Each number is 500 + 40 x the weight over the matrix's rms, rounded and kept within 0 to 999. Layers, rows and columns count from 0. Numbers have three digits each.

# down: layer 7 MLP down (transposed), 768x192, rms 0.177, rows 68-113, columns 96-191
# gate: layer 7 MLP gate, 768x192, rms 0.182, rows 69-114, columns 96-191
# up: layer 7 MLP up, 768x192, rms 0.19, rows 69-114, columns 96-191
down68:532488458528502580497535501446557466519512546555495577476442548505468533541537532527541453397493460484406479456421480530435492438489528413470497451539481453500550526529518461508506469536507473376536481456489481479541525468606513548511497494499441496538476538521580469460409509546485474484
gate69:575476502515499579533445470432500507513520481488537507551503491451449485557498509525521499469544473477576523522464534488492446495464520450443519419548530488504532550507506462439507454453554479488466453493493492515542458520567583484465477571518544489467467514487474509520455542491442476432
up69:510452454427468531532483561517466520501520539429495475502538505540528474522529512549483493496486521462515483514511560451476503531551476455489498453541561507496565488538520550492469487496577509535491497504507550489484506577447495533508456533468593469519473506425529512502436532472517464506
down69:486568539564466493468529524463436525541527544540483440572477512516490540473466522501497481508411456508486469424505479515533537463488506506518459430536554560489492485501564436528478485475541511508364460477499454463530451534526467475487536492469459471555475518431488533550491497526540498530
gate70:449535479463487609400520453492490467467446425596528514479413491429527487548461455458524474473508468499517437474432464471470483420451546468530487490482515585492445501447490485525558486497539513494508435492543426474497549533587497438579517470584510568431501578502405501485505544509433449459
up70:591478463541504424431507545468517520490492560546458463561411487489530531515453488387422433507502507527412507544500521475545517544475561546514430492456532493574479577480472431528492527510454567572442518488465483490484526525520509411480448452536516413375465459498489474478497565457566511490
down70:518482537467513421505546461532500547553440509529444496538530547493486497492484530548559521486455577412439494548533424503472461557554517541480507490522457506576514453533559557466466537519555544485545471507461505487528519488495543469506444489564516530477531496552556493565422493602509404471
gate71:506494540541502471435522550557503487492533489636471489535415425460465495560535546527503542535512466492505450542491480479516508481505520439541465578469534495458558496533515442520387482439565481461509509534394460516447540531452434489499459527504540509511482486476544457461512575573396476496
up71:498529442553552389527494453510497491494486454543559508499420498511426482484476510486556488523407500458509494447496506511519515483440522484536488497539480482469460502487497579485430506503476432490515521459473516497602509496429488515586483498467445494454500451496442464470556488539541556579
down71:530475465533485480504497462487490540461502479450523465444577491449510538508558486523420438492581551555541553548499526510509553433455451565497514484522510474544449469502521419545526468545475507495525483499510482434439545409514428490550535536555490521523461488530495587469509473465563423506
gate72:513476511437529503525489500538444504487507503581552512459415512451482541491491503463596476442507508527440542497459520518498497473488438518452463493554490485530555526461548488491525523484510458477522554461434431538484512490514519508455480579494507443554537545511544515520482532485518469486
up72:476598472516505448502543550557462444502524464523434528533589417473589573463499547497538516494520492493537494526522477391525475448491476472488460559499498526525501536382499488538501507483551491555476404419560523504436436410525501429475584469515495550557514512462553464457512489534491548520
down72:443513558532505543487485590491464498441476503529454563528485402507494529523523541477491424513469478568524547466440434522549422483603554536448517534528549480552472541534515495538482440545500488550455481502543440430520430582516418511492512478469505503527426586483482480477473443490508480523
gate73:476463529537598541509460511547489512476491545491545468473524516529495483546527500471449482521509410516571607470487480445453468531559433494493479533435592476573546619505455503430633561526526475441480535455515486496483530568445548498499485491526521409484517536498497474488468455534506502534
up73:400608464537519533458547517496590532435476530490560541567499604497508557465500436481531471508502601559597503508523558451465430511470531507469538481531512455464507565476454541468504525483523479540432438462506465490479559447535420587536529491468543451467493460475524545520509449468492510483
down73:491525519454471499417528518515459474434465543520535556500509482505463528522416433474507536580519506543500527471486537466522499580450561509463510552582530486527550465542495483511530468479505602514480464499481436473552538445584489484457516513427527487470404475463470423471443566514496535485
gate74:461493570474456621509459545481515487514513456583475430482501530506568487460550458562513550468512504501553558456479570508468475496485536485528511486511510504507468499478502501507479567505423457528470477526464483503437474452522519581419472467529431452535503451528466485541489495510455534469
up74:479506563548505510494568545502488536528514510491519546584516520505430515488529451516497504520556485528569494498436515537505544470492506484494553505476441542549467481490508563525502467514525449533487530467495521524519480462528528546440429456544492492488487464509532439552505543484481474476
down74:557520480465440390480478529456466560475651481528466531516479588480537545457478473472511489509464495487569526436542499501499496519489539430479527460485540473541500489465466538536429508452562558509495504490572480517568469503496501480460448536534533493484464423483521474462526506488487459522
gate75:440524492546503539446529498524542578514502530520518464523466456471393529524510509514521494506580469554550544454545499555484494504452525533456450544570437467480524485538582500494480441481463477535510459471528508455499566535438526519499504418432447497472572526566489493462503485522461440530
up75:439475472470435539510396441486543468499478453446480491488494533437479459491480500563534514446432480508480552512498494514452466543513428492527517524447537479498480483502424532499556488525546511433580548524469450535444506529590478413475508526540468541552525520551565515548498520480502545459
down75:460459501463531399503413467435504447443568535462501537489471474466497540470402490478499523438561510474518496452536481478500557572539461423570491457505535527511468566477557515484539497414566546531496481633474516440493520491551426378459470403522567507542504508411500551495426489480524531499
gate76:494446486501507457521468454462564502501570489499542405476507495532488441499511518463477581466506499511510556474522430492535482413528521590523489500461523499448543552513452484550529501564545497569527614508508484520575533465462491521396455482512590498527453451553465540551530473482553520436
up76:538420511488484484461561534540560546478490414516500468477541422537389443568466466499479478491552519511517478556519529480555519430506520517542561569491560523473519538553549484537479499475454523464544558506451551485553538523414529423479503446542495493536508451532539468550445547551572519514
down76:472419532578386484524496434585493532493466477542489505481531509501499457458561476513587488532498504478527461515480470382568481433526459510523461482542487532540483551506564475522507498534502527484526485558550473534562415490527479501564506551519480479532535487485570545398523494503526570466
gate77:478583461560476461451531461498481495413513484479566503487475526621461479554523473520491498494534495552424500490518495475473552539513499500492531535496528513566522489486495454486514551581493510566509462465453524458489496457519500464578445567518510526548505499530505432511466498501530475469
up77:554507519457514488428498460458446533520541521470510491382560499545513466477477500505531545492509583440539500528490500553514408509482431497444481547517507470538582538487483479564521535434451493467514527580479482582502499560445478508552476493460514471526494488523514433465515481488541534472
down77:485533468414472532485504449518499455506552549461556506486539458500485468488496481503530478466407529504468520407535445540507492468566496414453570506519503516512472504510452511505505491513582520597474518530465517560430508575503537513409463516482479509499561582477547451555472477555548498514
gate78:509498502455599445547480599472391577431456448563547465490539500446449494484552477554508513455513579526482518518458455481512485529459475531475440571494542530494535473480549458456499562490483439610513443492567542464537499528433487522535540535412467583469496549525539552470539544494547506566
up78:513479476438517436465456458474485492542533522501508504518479467409536521520541483526514512483440497495520482492503480503453518523496571547536515500470534523479508512556443460566507569504552474515489476456504459468576476475477525488531479549433502538505553456505554484464494566502493349523
down78:500493578575477513420530438484460450478550494499451567495492464479443454491524440592511538490497441526529511518475540531485503458395519544498551599583470501459492431537503480543559491493598563485531490453510474552514510499456480554496493464504541555525547451534513606456513544471529503514
gate79:428512573520498587564571481474566582568437467535526488485514470571584524466472468510497468504498508524511586550497430502503437443503433530533484542568515487531559456537533501448478546447507555515502498477545497505488510535481537532473557455466508516532416464554479529452535447562467514464
up79:494533432518477562482472481479512547437605526508442505541535464450488574565505484449535523428448420475503548501531455562517420492526517496446483554546512480523595498560496482465481490577467494518517478521441467462539520481448504584547504502507453504533485453492485513552513519486469540474
down79:451493473478552522468531448523476511500456438487477494514460484472507477479464460533590545451447502509465568574501529504475452536551485482549469491524501525503537563443438504500471509459461503519550534493501487562554518559521515478513488506527515446519574563483437550490499550464480592518
gate80:529451539568473532505484480436505516619498488537484541487471519458514529530442519522484509495511485529494540540434509441538496560456528443448485522521497455493563425537543571441498514423525476492500405547459459469484434508462441446476500561554459491484508526499533520508486485524493462468
up80:486493525512525508460528418423510424442484518482533522515426523531574519483508513533513469521543480446526456475521486469474503479523428504562508500512516543519512449530512486504561487521449521464541522512423538477442486563472537495497528573530397523544564513497491463526444489384537545473
down80:486604537524492542505424545539511509495412462480506527434508439539488482486547480453488480475476539532556526494460479511484409523520504479508527526473567447528505496460505521576492519558507483451495508476652484473480551578523549500499500511480522499448555444498507453471536478517467522540
gate81:465481468488462456514448461492553513525504510604576488516533471489472547454469496487451540537503526468475550527484490500547490511564545446525549499520526481493465507544446539499517548547540521467481500523609519485456518504430536506533496401507521520429454524504514569541527466479501509515
up81:528433495473513499483560466490549539502540502461520551477470599545518555538549551534515510493490475481498492502530440565456489514486451521516502523528500511454534485536512485528563487452495509500475500491496440488571512635461459507401485470483480449506460528533432514515505509452441589471
down81:489481482578512429495475431534464570528446563506522521494500526525532504557458518492479566474544453440514499529524509491440547584498586545535561478531536539514515496503487566441518520481452488550548464542535509514506541529435506468447494541539555509425524500495546572538530470557478494525
gate82:465549472499518503441481531527407550464450490462490512475487475484466503462407483560491513484511471468494531546563480523575389540545462484506439516513573559495529517512519507530456510514454505579490546465487503539516444514580452464532557488421528493499456457495474494569487561475517493485
up82:447452511496501416469496552405481485522441518493548484498494501548465484440551529521563457519450534508471444493497471446474545468498501508501538501486552457444498482475463462476491537425477410458572544526477459486446456490465520545487530490547444482472528518521499461520558419445513480497
down82:543501526465490401520561577494537491474511513564512539552491557512406531532484470522443483457538482517539551475490518547496493446501500531535448464460576509476560488460491480489543506550514556493449500536499485553568504482474466419479500507438487527518465490500504438461503463576490475491
gate83:455496530466423515546454451546510530567517445476533505497507540540490484535507419511494507635550461483464515467413563521520509529445490556489450457494477525508451508476461473477548515459501558441403532507573473526448477466461486490493474468502494486540461403478559563542483474484566510462
up83:560446465514491535525503526401534530539547506512433496556516527462509485536566565404480464438500516508524469537491405516418520543444479480522486493475418489447468481525522488489478538518499447512534481504515507519503510472540493458482475455485585509444495495506492447525522490515491524562
down83:500528541528493491452520489516485517522477502509516521475462541503483478536551482501527556515377506568516513449440472504466513520533528462537434458519484500533513480516549544453480458498499577490495562442497479456487486494525476527512492549519528449482496510538522509518565450495412500421
gate84:536483518459536471498479561471550483464466466560536466502472496477537490497490487502465515509502495579493577498542479516488472555474472515491526479525539536576491532493415554451543411516470471480428573454521533479553449441453526471571494538587467502477507450529479497504488477587478541587
up84:546546439470473471533472496498452483495454557499434563475468432449495510452408499454516529518533472501547516503480510450496512495480538503465477536540467459455507562537462525508552510536552567460587462523438552480476564524548547587525483440454492558471491503489498496481481515495459466466
down84:532434470439483575434497390467550465487578450502436477560526515488559546536526571448496473468442531507557518466509570527485516553515530486491520514566530567523527634528522504579471523476511463486543485480450508580507481490548481476403447495413513492506534493501589515510569511522463487409
gate85:538413500496530491540456463508462594516477473532468403444451560540386564459462411513497575521524537569497475478473549499432587553518537528468454542481495509429522503523518539496612485530436526501486537506488566450592573533454437572478457498543526466536539474467518402547528523466488490449
up85:536500449380441496522489461488506550533479473460532495527503471519482480523611514565474521437401437508505531497504532534497564469482434549485442493450519610444559464515512534551512606555430497554459542528507480468562584505456487525480462522511500519562588430442506492508535502469529513437
down85:472568512525514543521514515540455457495415537514549458545463469481494521513517463559512516460518495485543484478473398581546463517514434449516474507445517491447477530542546478497495510619515549533526554564506517501511581479477462502495533579538514505579520515569585510455530495514395520582
gate86:489475506531546494510480458496474509502439495480449474450564475546476538564513553481456509465452494497509558563498485453521519532600490437465489491560415491483605507434488514498485508479541529576517576554586530452523537525481506521411478531465466512486512459475484514550492581571502449454
up86:487513478506566484546454442494480439538484488490488428431540528490473459473526616552471464558438489467479483526547482578508478561507556508408518471518441458469471451541502518506523506590511531481480489433583513544552507499518521456473467547505500495493492479558542481558527558516464485509
down86:539429484469494447462481505543504534521477457523497443477465497445464429516565509464532504491480512588471481442536563517446518545449544462506456478474521513526460449456509463507513537518576561547546498511506528552496583429466473466516448555454453475465488396507532384508574558474492501551
gate87:508445470490470501472502493507575558484505553481501484574497415572546475501517488446486470561495464570515508461506479527433460517517520529464523580495523471519484454472521508456552434601494556482455482474500581489434476519512534518596471444496455442544445553543484472497489505467540492559
up87:515525521466495542539410490521546561470563533557456507547529539568593501476521518588442441526519549470585471518461467478496505519448535494537527507464482480510533544535565471478464466529433561501473572542481479545487499585501525498487502520508460491511493498513540553537491428438523503466
down87:539546490550526575436482507529517463522466472410518477480508514456537458427492512503545489431420519436456538445560529495521528437423535462514507538503497516490458438535516517560465514543459584540436513516559506523463466359602456503484575498477550535544504485496515488466455520477485427434
gate88:500480461511572415501469476499546579542443486524543516472487510488474453513418566511516531453457459487508455477526460433490512453426482504514494445505582473443536443490419553487466498481418449555546413475459474483498467547491525490509517569512498572498515569491575497402616551469492482516
up88:493541539485504438494543480492504524474481506435594495550472532475520527508503526546524506413510482529488505521534471556505547482585499410504497529497487506595472433511515502411515514490466474462499507547449512541577492476468511418448467515533507425542535438488425489506450489445474508519
down88:534542485520527455501444464508463488502451508497485464535540482453456495489469527476469546408572449533489509566535550486506436482564463520514550460542521558477477447520517437519540496577508561506532449540497484461531483518498611492503489504496487522553473502581571459499484551473486529538
gate89:448515531500463592469493489460481477502485456514459502477530540520573470432474485550500501471556558527468517437495411522470502407498596527486486558457501499487519405462460583477482492502513453447559416458541486441572525487486542525485488504470483383477399469535503515476509481547521487543
up89:508478454481508500532454527488479458583485460536478483505578421468497434434519478497497558550423464550572516451516539547523453456467424533511488504555416493499444527530525506477447485466546436492499478562466466486533461456457461535469459556472459470619504553495531480450502464599484516489
down89:537587531513464497470476523467520523465503517461487513485447472501522496525441497493454604517513515493551480554529493598451551431540471481425514522540520440463490468517413467545521445494450481535445511522451581446562438457474481546414537539465516589515449545422550479522465527509511467437
gate90:492503521386504612423534441550510453459534480535473528573527426495478526532534488479492500441509448494482554511444478501529510558505429509468495526506522477438526501565514515566427454542487516503495574501531468479555432492477502511436475497510493552526495510581518436511518528577464434455
up90:614518501567516516466467529406440507475507541585527427571542497530406569530529535434505470495475521554521534437413508421431437477487450511551471490539571519408543556488494483537550474418494475501566544500509474553489538510511470456496499543557473507475472438509531542415580516423458512474
down90:535540466496562605439510576551423508461432494532479466472491577463502490498434577516474466494540584505478450501502450457542516585507546464454514514449451467533453510505485502614508483457486588451525474444459485585474517499446524459538491445573502518530492453530495436556452529511482538519
gate91:500503505494484496511473477577536528462525501529483448434547457467456509530525491532452478493515491480503531481561483517458520484498449503508465524543445558560492526479435484529489455445478512518500523406515447519515488547577477444551490503447580490443572461489505512484465475507505521495
up91:513478488548522522535593544497486565566510505439537458571457515475583523536467472448441459518480506533509553461446510470468544570493529496457538527472539431555551493518477506556589499524549483520509460562533524566432472463509523528481535491507477504545488527430551483520471567517510535501
down91:505486530535515426518461560464447488502474480488460438520433470546440482473547572531582489519520570484522534592500499432474502574465533483467526511522473489561441502442535574542513479489491483540453496447506469527508535471545488472401479504472520442500553465557497527499495548485456503522
gate92:519444513432545464572439509532503521476524485434550474528473556451428451550532513489540489474553496552492477558481501505450500514488455479489462477503532542485516495531489483500466543485499522495485494465536486485568474490452517554493507549500416468488549476396487479543534467551460588514
up92:502489483526569493485525442537470415459479506529550537418502456522467488493510566506500447533521444489479526471531552465516495435501472486463526510523540502470546477487516502506467429492526439541559484487482487528523478458477516517514503566453568506460515488512580472460476492513449474510
down92:498480480588483485489496523507551559549502480480540493505556462523542511527531487476521534513622484523561479572496502456532454532514481550503487495513488518468481497522572460488476508476433503535477536479508496465479518549458488494532444452458488509520455508350482515495552506526494548496
gate93:594545534495538433413511546522486476498434533409441499492539448566460513534495478520433489495432502529438478461512487546488533470588425462536570497471522465474529488549424538414446420453512565455482459507540502549510540504500594517496561541585560485477501514532484495494501570476547520492
up93:523409530456484486516494542469461514543509463483490548516507396441451455533576547472435489433509555536479495547469534444534480561509592512451523505444461454432522446515455498440479533461528506461494522538518516568451506504451444570354487529532489477532515427448508483449501521535512483468
down93:455564560495538479530450389434417524543480406516479438564513515464525330446481479516482496477471498482549434480482544454499522560506465536500543494529544481457503490474488505410516494483473456511507509498559453474500577478495482495510460556541559475508523428545483544447508587553549510486
gate94:461512517494492570557468409453508490563452498513514501553450505472522512501509467477506457436446514414467583413483549479470488483489515451430483480435495541555428432514453547428488563479495477533472550503466551525531442567549453464516500489418475416473445504506520552494532452481450507496
up94:405470548573474532501589499555438608476442541552494510550520454612474487530470521466554488493521506587536460581544546493461544492438459485514488478537507430473511531447570575517515490457494552573490455478474447502516495472500456525490488448489536505489495495484497498492488495545500489512
down94:503503528521417462432471517523434469501457475552511437507524550513533509526529466545467456518492514454395461512518499496503515530471534557445489500552511502483505553521479529458436526506518468457482515567430498518473519467515443501442475468534449439498500454600513491525486418477531494481
gate95:485420492543554464420516503538513457496454556515546480463468455443523414456559423517495499477499451486498452561480518556460486434544519427525486516500473513457589436387533525523534460462480471485462491530506518511599485529534521437481472491455442465524501479487486418470476477399559464532
up95:507417484550579502523534450481596400502514526539577551472559491482529500529467492489430452480453418484435499538469552460410512452495527504505493553491514558507466538511473531499503496461473449534585571531504474512518569548504487545456538474495456506563461566529549510508604435549446533498
down95:593525444520457453435546436488492484503530416486517461496468460491514551484579534476529546498488512445552514496508482513480593557527470483411479506572535458509487468540462477549432491495500508527478533467474441508520533466539504492448539376514512522532468531497480443517474541527520560505
gate96:589535473542533518527593498512378517470505486492528449567525513438486531518411498547534460598551494503546578443408462535521474537533466474420433521537491460452523465532584559490465464528475579490518491515528475461467510492504464512451482504475502440523515460566505516475460541546520425519
up96:505519444458485468497403518512525538528485550465485475546576499569489522549525426577481521558452522455556557574514584539521462494505553420509450559496462510445511403512518503469530525509483519470473486523476525465469482411523516513567496534424531485488422523516559472529499508500505535483
down96:507496447485524502531498442498504484508556535571553461469411514469511518453482510534527521561489493503512474566567534459442481456514469426570433504486520486481555539501514512557516518563555529510521534465578443507526491507521499542535493548459470498463464478438467575516531553521570446545
gate97:522512565540430493531472496523503491452542443517428481511424488523494510490489442530500537480474457507510544495551488477485463518449531423489484552484435488461507592513492554559487477459502534458499572577401491421541530520527504457494460503462438534531462560504476490524462579565428528537
up97:523495532473519401472520532532456556474502568442543534460489507531476516432517491512482559573431432458487535463532526479470478543553523502527484539528523443468517506485491473523542469534528404567508513504554543499525483477478451520475462566563496453488543493534477535546504501548511510526
down97:498459449492494486463449535534528538452451544477470483464502483484524441503479463560532514511522567548493504506524547585446484486484442507479524490481488524500402556441520516539498465551460553519461486563416595492577515463455501417494469430479457583527551489506488532511479517501568487479
gate98:500483528467474550488521433476509499531470505533550509490429490577504516416547482490559493502473513485475538461501475476442539458468558500527472497495468523477563467527465510466490476460581448514508501525468488506572527521473513542454533486445555520567479492470456543530524564498549400553
up98:489535424494498487455482579540563476500466459539569481514536515572519500508392400493522406486565511515471513480448513509499533412447486557514461476493469460513485504496501475482472512533520481512475499599458504469446474489460513512538491514484482485486486511460497520486535528470510469476
down98:493492436509477554505463508503428536551537528519496507410466513483513495534511477478490470568566583478569546441497485477539408527521478532483503453469409523472517526578516455498560561469477520459508507440577513460526435535467481455488519487476520474493549497498530520486472530475524537493
gate99:495565469477531508526514509459468489484403525508521437455536508505496509416557484521481518497456522507562554532506513468360504454503425458448503529455453522586545537502511490549552448485490497417449550465511478559418506537531502481482490525426505498429556540551480510496594545494456489480
up99:512592505483473531528467472504509559572431468492483519484514487519458506595473537496487486455466520438473539500486495431485542453491467450503493469462468472468485538548530503492464525503427496493466533500437495435438517594425519543473455487483519476554478529540491443493536490458472520469
down99:514525591506501448531533508438542470514501456500497507508498477540487438451475518524467550478519499513492527568462489507512511584484506470509466470499545428524449457523431518564533453571547552452473487393547505498476497445489502515478544497436474529477488572468513490537580507463534547496
gate100:512475493460485541527457521535522584547442515500464547535482490493441467526472547419505509459490493381530538508521581453455528488439507467496487500538490539503492442562560521498499494492482494548494542539517557523546468514508543507525475512557546511507533585519446522468502483489471519409
up100:457517435462525522478520470491479493497534456573510465439501485480562446530453499488428513509467478522456475480528500426500531502580499505574414472543510534500472492489467489507542526443460520520560542448495566463494466514510512478462504485499523511510490566508504438482438492488498537438
down100:473428492463522518476449477558497586517530459475499528512503501477498500560428498522534539464537550501504526531562499487475496499489519507506545525462561490501507485560457567474465467523507502528449409488442553520548518527480475554573492442466567512467507565442555496460442476524554474452
gate101:519490511491480483508533528458498603497488533520581456504471460522510520525519518536510551440490530438465458490445458473458511555491510509483537464515489539487508539493479558484509441492506484522539554586452470534485566502461545480474533503439496500516438486564551525528558466516494555526
up101:520531483510471491530507428513489550511546483566469489493495528499507483513414551504546443518482524509474527511545506523551532511518505491490538447524591526504513529507476448560515477538484571538500537533481495546560473492529494502484450467430521533549463503507519505556462415507518482494
down101:548479437541507437435431506531510498489512480489491475445507516542515476507516503487477505565558495556502519430474517471507418496433430559483471424509497452466529477478503508542513460472499438497494498457483491571530468560501438516549484482428462549506526532541522557558542424552531465535
gate102:472450475513443473414515458453580520531562511491531488429446478453448562495464500557555542466562573467526533407490458434481497417520491585529450390558576472507546561385514413490455550431525455490495493480502456483534566468494444517478524576527444486477518510534532542514581480559563478550
up102:514552545493443557498481496513459420473529483505441511462516478493371518522565523471427423428485503424464456476475509528507503482468460464496515546492476529479520480484512458461522460443557457571563482498523561602509512509500533556503505525492460518478504522570549474499501541538483510520
down102:535489542426523559475490436487504509554538494458521483432512472467553554584503470547575495513520444515471490454543509482526471556460541498490529492523542553493502529515462504507507528523514438509533542505548431471489463456497513443509427483552517522505567466458448473489426554538560484506
gate103:474517577482491524569457481476534508527406544552522506592460487520423488494513526412485454419496541510440531435487558543511525529539530482475525465468526461482542579450455460496544505467430532488575557474470497504457449529482543546567504544505509511459523521499480493471455506514506487542
up103:495511528560481491533473538424544527510498492499510491529504523541501532519554502554476556436470549505451586528525490544453506526516474483482558538452489528497571603551506499489561536447490470532510474476514508413493332465514477559496517493461479538460513548565590485465481504502475485454
down103:506421468445558425543563620458512480517418441535427451506521439439451444563539549502540443467505546590461538504508522549497487499485483449432483539425507458488510581527441542556507490474465505492526532481482581426464447508459563476502470535486466519502425475493563559506501468510526516493
gate104:500531482553528483527486413462465539510442518514479426535520488502573508537498470493499481433432453524535469386475523501455472436491428488564463431513501499535537535510517561425497517474451457486493502463541529525499522465474506496503562480550522441497527503545452499508526486445507465522
up104:496537493469482567521517495421579531584524455471499492516508539509558483512475476397540486486453497489399527500486521547491485487531542538506415454495507487362490468500504476474504496529533515523500480480525493529453459565518516592548437498495534539571459558485497530517483507446514575515
down104:502490459483513527484445599525486500543470462480570533487469517474527414506537540534544507473412483516415518467479576503487536441507509485470422513484520507456517491489429535541461500519515547501491483483527499564494513520575539483569509436462461512452481506442389440559513451482596430469
gate105:489527501452546538540522459578535541544497415574466563523463535446554493501496534471495475453508446441536489472463481500432475511504544481478496521495543464505538454518539475519473537509478498593473473511437541465463552491463534486420497485538476476477486519529564526516460475486501556482
up105:471512536549514564523474488518517502519512514520512533531542503540512445521454498474446481506521543450502512516519489472470499485486468419431521576548513478540499419539555518543510457526546541510546532492491524478494514602562489500541603482463498453570466455534538447524529462437441586574
down105:564510518558493540480537493540499532503445480431518476469486526480496446542538477444533508468482461504480538538578527502511569536566456484531373588518612558513533551429427472512529478470516495461483547490521489536478497525538520557526511520468447482496573596512462525515486461533478517487
gate106:595480499505467483493543503538525461467521504458496444577513440509489472463522465470516485523523514473596465515497493422526511456481539428480481529495481573554549528532473512488505579422535407555513491584564547509546541551475531472508550495532550480491474482465529567540529576550474498431
up106:463492513520489502559507538524489508529536575510445520526489469525565509498446451549490469473453449555546484474586527472526473512502415480444501469502524539437519514490489496477509497591505546453535529533476486479450535508443591528448590445456511527508520526525514530530571475419506542506
down106:558455530434458485548533553451461509483521464530467525523487484478485479524493506521486555500517520510462497546526474447497507520479476459489516529560432527549532534490571515546524491449496532547544460526437547540481516505468468461498532497486502480543535438524527503501572469542520528478
gate107:496489414453530447501451498487508596460527489485492514484432439433479470515518547574512520448484425520538526516549498448489472472391500512453520477483523537525499493498521492473541564538576482450538495482476480521484458494478453452366534515446509564465464419407441485516480496506497491551
up107:502563483536497578541514502503442517521562475517462538454485499504442476447541508478616574517432547555549545493523552546441514430465455531494518507468488529489457527516428459553433500468471482517553542454489525536487513482503426592519502486499531567545534530476538523509461532502502493440
down107:533534531497460474434556533492531499558567552510592553457489493550471491446468494554442538565518528463512513516512514454480508448536471502545427498541489544530435497434479492513516520455504467470535507474531547502581485495566611462426515578506431537493456530360502489543523491541474526528
gate108:492482441498473446458538474497520456430495454518508540479403467471502521580518481405556449514522442601499534545549568434484504512569510526411570528497474543560521578499515503456471524501502508517457535485468514514493566535491479499400449547493438494514492462527483465582463444470510480487
up108:502452461460525475463511495526499513493533491503488486500512475491484542473492521471565536495585462543475547487459543450480487495496521451455452550458496485551470560491465492566446477483472483530506556494443510516629480542437575451541490513489520540480529548465529555472498468501532460467
down108:577466434533442432549569434428527512524411532511506549513482462528506478499527521448536505441507431519473498508384473521507490383510536516511479494475578489511534546509497449453500548487505505492463520569546490458474497484444475483416455483452518560494462568531457480472511522521460501518
gate109:512508460524469539473538453538495504548605539519425436483448495457526448481598522478514515511435539509531554487471514548510488520485442445544450502430452467554480558593508494554572487457495502411505489494519491526513563495603477486476476441523460530551504506502521511486497487551518520484
up109:503460470447555503499546516476473476534485507478510482510562452544486430488531487486453481506459473528554432469508483569546468509458531493418443464517426522517533506460540511523521525546534525457470575541506482529532562498520471499465483584436564491528513506542507468562521520470480588506
down109:542488447529482510491480558462414506545594460508500512485530442529531463496511444516448539541475494546545490526522491450513555495512492567507534564583579473442453522525504506482445461531563525565538532544479510517485475470581474480481509576486487481521398489437470434586531501565533568486
gate110:526489485484555487479552425502466505517492525475477580435480490498504578476545480522513450463428605464494564488389541552527513503488532488509534494435514520447480557502503501493430477524519490506506485433501538512508512542567542538535411435500534532515507495548514537448504455552543568483
up110:594480521474491551466533466499468502504470458455532469477435529524479510612454484587566519468508514483501536438549477495441490455498401474450413463473507507502590532510496444595460433514534447507545433526528436452494466441493456404518495465472489519447530529511471467581512485501457407499
down110:531499517508413563566467518528450519474484514503516492478510480579519473452490432439542447583552533507464430403488523513457402474450453449477497478558571463564517444399562581455466493561420485528540515512445506427485491453504439536503505476518488449477538519447463505566448469463452571544
gate111:468520591552534529521558532498486547550417470544417503566443466474509498457459579463467506498515493531470482467511422477476501505466583481480515517492572497528441500462491510444437487661553507502541469468529567590489503499496484539515455460464454461467496534538484521504490484488567570505
up111:511467554503473495546534552524451494512458444510593523491551495449533482461481473465523446454422428490515496545467523447513488460519453471546495458487601465474532473495450439489451506563531484537478499487502514435492480469545492509467444456521539507493498556386487482531446514471461555439
down111:439523454495526439493464548523478510462491522545472506554486486485498565462515498427528477493615518448507499565491476494481506555492460494531440504506457505468500426487519505445451499419546515515515508524558496561619547485459519546496513512491542523480435507485489495502515415490532460489
gate112:463545431429462467513474449567482478469528498450509516517579477510457480549474507491524457458473462518475500484498577473597571453498503542459558464518481482527509430556475513487551499513533542518546521476492542500552545514561504436422526606491468474565568492489467585437517503423496452525
up112:527502494497507491513465505477466423554441543457561509540485525529556500550572522428499444528509503456583480484520501510568505493517439442529472480555474536567445522519478506473464476507573484510480488498478556483532462534488573542465553519530517419504432462570480514475498520528533446509
down112:550514478487531638519459618544537483479447486515551441576500465563452439402506482512504543516514497464476484532471491508514513540492496499512553540460551521474554459524489474493561505613475509457513498542532456530506537505515472508429511485446491462460439525482442551534512483518486518457
gate113:510576430497404480537498490492450517458508442517487504514517541477470466523522530433451491523495487505517571498579526538441597415491491511479559508461495460559530489462510465517510472478480518503484553467510448510505511493520512491470506509540549481542575531489596543523510491477540454481
up113:491513560533522417493496497508490406501509566540469571472487522537435489479494539473484498504459509448456522540498585498538407542479496493549562564488455580507579547511488470494483546519463481544565430461452498582481529524460523521545483445505434493488564502541508539501469464461495524417
down113:437443557491530524495530571520484448539505525496464483525518529534485486496545466545519518546545523453497520572503452475464427500459525503446521508514516537514536456508562468548443513471460470530500395527472520428559475464499527465506474513488508506426530513418555483494536436473468545519
gate114:514534400487591502511475511481507518570438485529471514454466543553444502516507492461479520554468494549507491502434536525511489503457547536420547458551512506455538513540476499553545549483482536482532487532532488443534509434483440483521439483518491537510523454553449539478524563647587452531
up114:440510535495501427484548490526561433487507498543523525456452411477466486556551507494491425488449460491492442505537510479534525495528471501529486462553415451484443544481553475485455516452450487491423571573487478489488516539469493528569463517432572507516413416530502520472402508515495520432